config = dict(
    num_attention_heads=4,
    head_dim=32,
    intermediate_size=320,
    positions='rope',
    rope_theta=10000.0,
    qk_norm=False,
    init='uniform',
    init_std_up=0.0396,
    optimizer='adam_variant',
    lr_head=0.00411,
    final_lr_fraction=0.1,
    doc_mask=True,
)
Each number is 128 + 32 x the weight over the matrix's rms, rounded and kept within 0 to 255. Layers, rows and columns count from 0. Numbers have three digits each.

# layer 9 MLP up, 320x128, rms 0.0681, rows 105-204, columns 0-63
077179116056113136116079093166189143114171148090058073137110128180141127153078099118106143127109132127173137184144158145111153119185097145130133096073128115134144194120161084115165129153142070
150077147135128127200183145147073077144094079173153063120123111100130136146140168119115151135132129203112132102082154070186169091245169126168134109071103214147070161153124153074124108101145151
108142089164153153055121156165131147136113100144088085112153181156147141140112104159115165128143160125141064085145099188070100167158158191121124155099100175150143133127183081162123130117150142
139111129176139124063180148101088093113168112124083189103144116146083107147089093170101127147164095111098099121163060150116161088137153121115103163141138157089097158133090122135156091149116107
113117144092124129162101155142122109118146155142052145116154103174122163142199149174112116086136107105118148136134155176120103102151119120142143105156060126153189172178145149143147109138116181
135139170101142199150095073083137092095105144177164124100109062116110135124079128111141135156164135125100151110086187082112077180184105112190156138120047143118095167140128133124056149146158142
153114090099112175145148118141151144153056126152169084100154069128153142162087066110112127116137129198179177100138076145140148078105097167104174112131093044102186126128124182139134110097116155
095105151158192168106133131076162095136113064142148087156109156107131115126114138111146119102095099086118113155152145146098164118140119104111142141166180161148096086157102175111135160101080121
119152171149158153182143126087134114136129152113159057120145117116149109150136132137087117132098078180112164127096131119124144109160145176114080087136108070121098076175162105134070166136108166
154146084167141098141191093089143135159097196056166157109120157069158105104121098121140096060131181192128128151149157192172133141086090145145132113058166152090156108111173115050108148127086117
095079150094188115068105139137133144138195111130102192158131091143089125083149104108122110158079124155151160169128119126082115114124124089129147130087128125127185102102150083109138158125132123
079160106171074140106106130172174155135143167107170171142139164113119078110137133110124140125170120105103121145094120158159145191108142122181100117158190159150161149183092188125135123173105103
109141104152139157110071144090116144113080158127051085073137137116111155055155067131036091104103175139138122131184123110190134094125175152109153079071142144122103166141161120113204135113136141
091102162100119111103054120147175110154071127103133065138095084203148158129107136127130106098135143073115083084150127155149153113123144097115136135178126167093159187126164147151153124087149139
117132110143179172179141176126105075159141152090099154126103172172009158159163086145136117155156186081155119125124133085061144148084164105088197128140121141136107156133136093157120113213122147
209109109089088130121145141155116115167220150149084166108170175146158109100114052137165149109145158191134126181144129151174119147153142161132132175166112174129107126131166146081113124129115130
128127161149067119057168100133170150114101160123142114118115121141175086169128115108104112127163114136147132115094130137119191137110133064150160087133161140146082173140144153083182090062159153
107123186134085078135055063155143173151086128102119092084165118129182133152152050115111054161129059139125132134124144137115081096141192169100089123095125129079138117058149128117183135155151112
116133178131138121138085119146137144115156126107103081147098101137145144160112043078175173051175128163138103135138180133137156109104153153128159113139150123139096128131151133112130175078143181
148081156142197218156163180112163195122151136133120117143085121083136087136147162199108030088127205162165139169134122131131084156116121194083171092066122068144107125131155114107144098098128124
169107116060109112191134101092120105115122169176175151140119155127157145105132120129125178158181088068093089176086165084128121141099107200132074165155184120113127106189150124092081090135115181
163146175128092183081070071071086148136104101076135118100152093120197147168125112112128120181120066124245089078118100101082110097146125107123133116165102161093097151114161117098101152137156084
158136097066141175122082121170168154125152142094135154105056080118172121120094148137168142112144101140139161142109151162136118096133084081112089142148130100104122112102098196174128112129139091
117179134121123144117055112081075072106132130141144142152149152151160150144147164122132118149149160129124082103093149207127082050176183117123120108107116070033152125078093091092106210138110091
147155139141160159126088113105097077113147084111171092146133182083128111162093109169078179148180186131101142140117122106116145146148138182169123191147092221149100141103137105173094101109102123
190093116236109126087138131117140156148138171108117141134103102145105126151108121153135149148114078138191089131157142139068125125083119135069151105193112141066115107176186122134152167210114135
151090158172167183089164116110122160169197142106159118151077149118166161134108094117137046110135137158117116125128176174132130129109099145126160104100128097108115091093146165136098116128147067
126184160183115129073136125081125129070129078134132136096120136134129084135178105106141173133153074158169111111132102129089126092102118109140178202082134150107126144132145074127103147140142104
128155145189116070079147127144152185133103173117097126114165109136199071060172114124132107100082111140093138127161100142170133084149204123099139134090137117178141162094121110151193085075124126
164114130130147164131122166153118152111181108099131085124137076119130140147126086180186131098111132108166122168120076107162064102146133101138131109167228112152137174099136160104152113093135105
133121111079167176087070106201091087124138139179137138140129128131092166120151170140128105141074096142171171151092137139112137161133136135157138144110182117096162130149145139176186140116140142
145156146166101137112070150152142105135090112126135183103067148069131129115142064140129075123093092132110131094124081131172126126108132091111122141133095124160096088200093154071156180136124141
122141144165137110120117168124105101156157118102139119120096151107135132134126183195180177096095164091130110122153168126128129113145116169163074106080103114104098098135108180055097165144156059
123160101087132149122187153133134075118171082150137145123151146094136160196166104141093182107135186139103161113135123099126123157152139142126187139102190119154054152141071154087134154102142110
118157168117064116105109143157153157168122140156108120108198103169149107128060130164143099063070133155127190129130119107104132160115158137128173141117083147124096162172108124152145110090105085
163168126153126124131093185175131098121115111048187120105127151137083138110116111188115171198090148130153156145119120124152151175053143145137106130137144077159146143110161141100207132134162116
140109109158160093150070089150131131113073130102151166164134172165159107135141144150153162100168122120144176080103117124131136085189134143103128155096129112137123159091082106091118157158131064
175136098131187136139154106103133160153100116135131101111151125152130149172126223151142164127048131114127084106160139111119142072153186123076158157123156137120111158170118137122082095118097102
126157092118164100126167157102091160097107134143142165072172119156126076115136114091101146084156089079114144156104074091115158170180099106116134146110104137152189149081069142150133104137136169
152111131082193105183083162137066139127134047152090109101126143168105120097144143109120101197127111158157166158123111082108111162152129142156105198125108171136095143152183123102126094104120123
160152112138187094122102193134158141121186065111172167077074110106094148132166083111115169142126126090102132120156127092174122152106078141097095130174113109107154140113142129102125079117134084
110158184084141072049074161153147162105158142091131142169112148092137074157101085092126136204134097116055086159155108163064101093142123159114164126075143160100152122104101107136120142145126139
169181148102098108083117105120164118076103156183091157122124144113129076139201075105117171123108156139102120120120096150221109154084122108181104120136160198101145130127098153091117144126125234
143079119135092117163093146093135090200143133101155117072140223162141085147106104155154186112148119135115123130148141092078065163088088140111221186146097110138075164031107048116125171151118127
149122175117138090105154154178153163132141168136191154136121195153097127127140114101103119112146137158131102140140109109182184162134088185126122168101138165107133134057158101116105165148154154
100182181135096073078097154132081146153102154107103027113101175130068131165121072136172128080148090122112097152106108146132084129111104144143128126054146161128121103161162122142198061094098128
129146138190129097156132122185103151160153158144175087128151117136083148167115147126136107099125105096134134135154146128097116112083154160132136071157148101041138094152091126138063080137105108
109145147104147159117151159106163142174115089146104119106156103077119155082158207112119091164217121099121099111153126094118128141169165148130110080120129076154137132102122176133117121143125076
091103171115120101182138151120127151133131091134149102143202154157074032099141117168151126192163127115081131076136122114089157076102115161129164095139104133129096113145082138060155168115127089
172083156135148041152140136115090169105133111149079137148065132103100097136131106101126107107170152156099094115203150128129145088118125110106174108149143144116136171068123117104136162104105114
146104132141170109106099087110137112115070101187128156130165151152127111142148141115101102197103135142176165059115113159099110154186133126108079087134126153128131137161113093164120127138120121
074151133147149149150054117080166125161140078181178180110149162080106105153129076140111181141134103153082162147097073106106177150173081200149121087128134185096153126069110099136095118126135135
177132060143142158177136131163091121129169159070150154141146113084180182095087079055098141134172122077189165150099180113129146135079126102140120166114121039130114108134108165111079111119059092
147100132116077138099106105144168154126150142115172146156110112061101111144116048108106173159096121183170114159140109127164101108097101123155137140123089194054117095104161151084199099159155114
128137135127059113109197130090165123114111105137080149102143115134128100128100079105035095138119046151152146141154118138136123142101102127138110132174149119097151109148131141128178129093086153
133128170123119110113153122144126162104157121143146132078131214149146153144124102100155126158124126178121154128162109103127132094103079136118211110175121111143102093128149182110163070110111135
095124079106174135160135115141135097163146104130136130069076099155060114134147124140176083089115170189078094154126166071085104175108113129181110167098077126069103109124184043169087158128114142
135101131148155053067100141140164110104047105142129167131142105089130095108089135173101184158143080109148143081057167131133118133155108135190077200143174093128129152134110090108106122174107099
130139151127045181064143153072083123137129118120112084174108210131124103182147134155112145141166143164111079064147170088127107079174166084120090087079135169157136125128108152126092130205075147
153113086117147120132122105102113103151166139157104164111167145111090148189147164154088145080114121205136105096110163147119131101136136157149161122143150124110108091110123106088183105125101164
169148153113076117098178126158161101081126133105201099105107118103080107170118117153112141149099125129118089149145097123107171168136074092119120165159138097116162083155131144070048118094153158
144130162144135119119065120149159107170182161122122130119066077101112130142116145137195160093135128126124144137127132135091107136152150151186175154154107168109125105091168140107191136147169137
176067142153107129116158132179137149119186150129155139182143160099149142135116130160139128138145148166180127090145156188143171095127088114085138171131080143151130114154128101158068150100093173
126129119118100150176165126165163156087114126176171193141158137102099130106151128132084126182094099126141160126154135149134160147034124119125168150111124079167079123112103122061087091122105108
155142101158172124119132168096102102112190125139055071171169151087108097082142127075063115091143113191172196150130065123103152134174112087122164143111128139129170118176131127128136075071111100
159124083158179138076081095146195129072170127161068123090106199157093168110096089180129158093136152131121102123161112133102144162139085171114154122143173129150156167123160134125141080128138163
125130114158104153121125081154078117126079116115143052143131149173139190076092209099127122074116116139115106112130118129099167119176157182144128088160109098119123150117096088137142137109122107
138144160090087108153079110150139147164138145135165161227214138164132109177164162126167153144095172176152070083134128119165130109143165157148081136090134125121165118167106134122093188182122065
140157108093157122154056170077149139146134137167120081074123087138123073101121096088120087095121128076118168121136089131104155124129180100149108133102102135176121137169100133122154066156097109
156118126117111160148119149124161089176147183056156125070160131163132103094069136147146166153146114111110083104142175121134122108087086170105107076149177078129095137127117136107157139133120112
143167097130163143197177074094163141081091115122094189116066115136122132130122149079120134174147130146097169132128095114101158108082170124096174096116186114112095082151191114076091123166096090
117165143150133104164122084078063154141122131183152097156180166095070152138114177161156169100183097117151095094133194117103097141141145105111158166076122096131145152151070140169135134181127081
145145142120170122078110162153131135156167173155113092127163159149097090116161097152085148107146082127114115137156121128124137130087064173089142128149155127163089144039137122116116188154148137
112098132223083137138087147127097146126054119153112102111153150126136100130144165109086125176068081105139194075185099097202160170108154091142076198147151086142155105153121175151158091161137066
123127097113139199140141100062094148164142115130103153147126179162078171155133161103098150155151096120108099136128165093135116133128147130111181130125170116114120136127165121140118109135126131
104158141109159152147084158136204148142070178136117129157122081153153154093108066135105109160140126149099114145147147131070153074133136074095080116100123096104137131181117089118134162116121144
116187146109086116103177147128066139113103140142096108164081172107143106137163138065086193120071158122099080063113120123149122184084135079094163135146150122132103068159063166215165126093085153
090098135154124104141057178096156120101134170143112122155124090109116202155098078112096114116110132105137138179122178103175140069116090076142130090173130097069092158166142141135147129089135125
101052163119098060151147096087117150125116135124145154154131146122153087159103108155139133086107146128153114119157113097131166109101090143118142097142136141110067107175083082127112112079094103
125078121107118128132189176131083080158102132068149129088122119132125132143082165141074114194124158128118197091097160159084133123160132156174105093099143152118085131135103173157110149142135110
154184061157141157119182124139142130105212149147134117180102184110151135134132145077111066067170156150101073134143112154110179107187161179085098149064120121101150123089114093107137128111133121
123157140122090141114178106125111180143107153120065155091171130090164091101070157098109136128094147146151109098140122122132162117119123177110122113145092157126127096110148182080168080117082108
198094144117095118127098130162182114152165175120141108181154139120138078108150108120149087143123140163134161084126148111085141079169134146159136120116098167076154093137156141075152132157139150
121152142168114061143137152125116131126091108109110135049092114147145153118139157132118158157143148116066110111135089074114138136096130105132178152152102152152131122133083088054115058140118122
129144130075079179128151182130149139089143090129108105131101138110147109127163032163169086156162181179133142084139152129072081099148111096133117118121157121167121090077116169169176115129119129
169148126150131128181093102122084100102060115129121093181133175129128129133094182135132090131125114150168116096121105082092153096189172138126140177065074117093124118101219136118104161116157106
104198105139102167134154177127081161113128155136185127160119087103096120171129057144127127111159179188141177180135100130136115156153105166155128117140105115097107099149150146046112165084169146
142115055148122149222153143106157102121082119120118122168134132111169098134140166128150173112110178192111071125172135098142137131111148080108162106126130163134067111090042154105154149132160125
177095114120149141177107107062122121072158108119043146114137103166101135128106149125138126165123069097149124140108186099114088136075119091131122184124082115120142159135199120126166111127115080
143160121095179193104167095172161147118157106156160146101135139104096131159100166130159127094137117071173108138090084117056111150069067144135136106079139140118195119158146165118083188139144157
078129108109150128132179213171105090126121113139094148186101161170144135185111111132142135104154148092083105134094118113146095171141138182148096138137077093125092129074135147157193121114101187
114136120116083076161104109174069088153138132142148076153086114087140109147101102173127129130136143116133133118088132160102162153112131089116113115079106101174105125135149115086125164115129173
116122114159112156111091134053155155103129098127159132158096166127093162144139138122135116087056150204217134130150132133138198135131130127091099174153098173116162109126135118133133123124092126
131103127122130122104157176114175129098184099128107116173110133166093056162116145118092154063137120161177125164133146140115118133118124111160123142128119086176156157152183099095132137159121128
155159163126140185092100158132160093186172058098165069109126164180152125168149092149116121154157154151149133170142122130109113123155113145127148089088073142157177130110175122197152130133140188
111132135108099152100106091133095141204057140154067136155193103168164175102154166138074123095092131103133130144164143105163135138169220165122103144189122176110143111141152073141157161174145123
162165151132094122138141089155057070181144137090085161118120166139157171080121152116142118170130129142034159115106180125151159143108130107168134189085118148126108092127175162157107132152144111
144133118063139129140101126127138094158105144061189174060093075139120143103120136086107051099141093099114152182184122147115143153112046104166107140127134097099189173176186141130148190147122073
049136119129129113137149126103083162137135148133112101111133149082146112131125104175172112102142135085156101175160100120162099162111152104119145086112129145093059083085125132132185124080139130
076104081154142136153140131070142165133086100095141145126137148111149118127129133122114102116143154140156141175136129161118130082073165146090115133144081132105136164100157113148153121089103138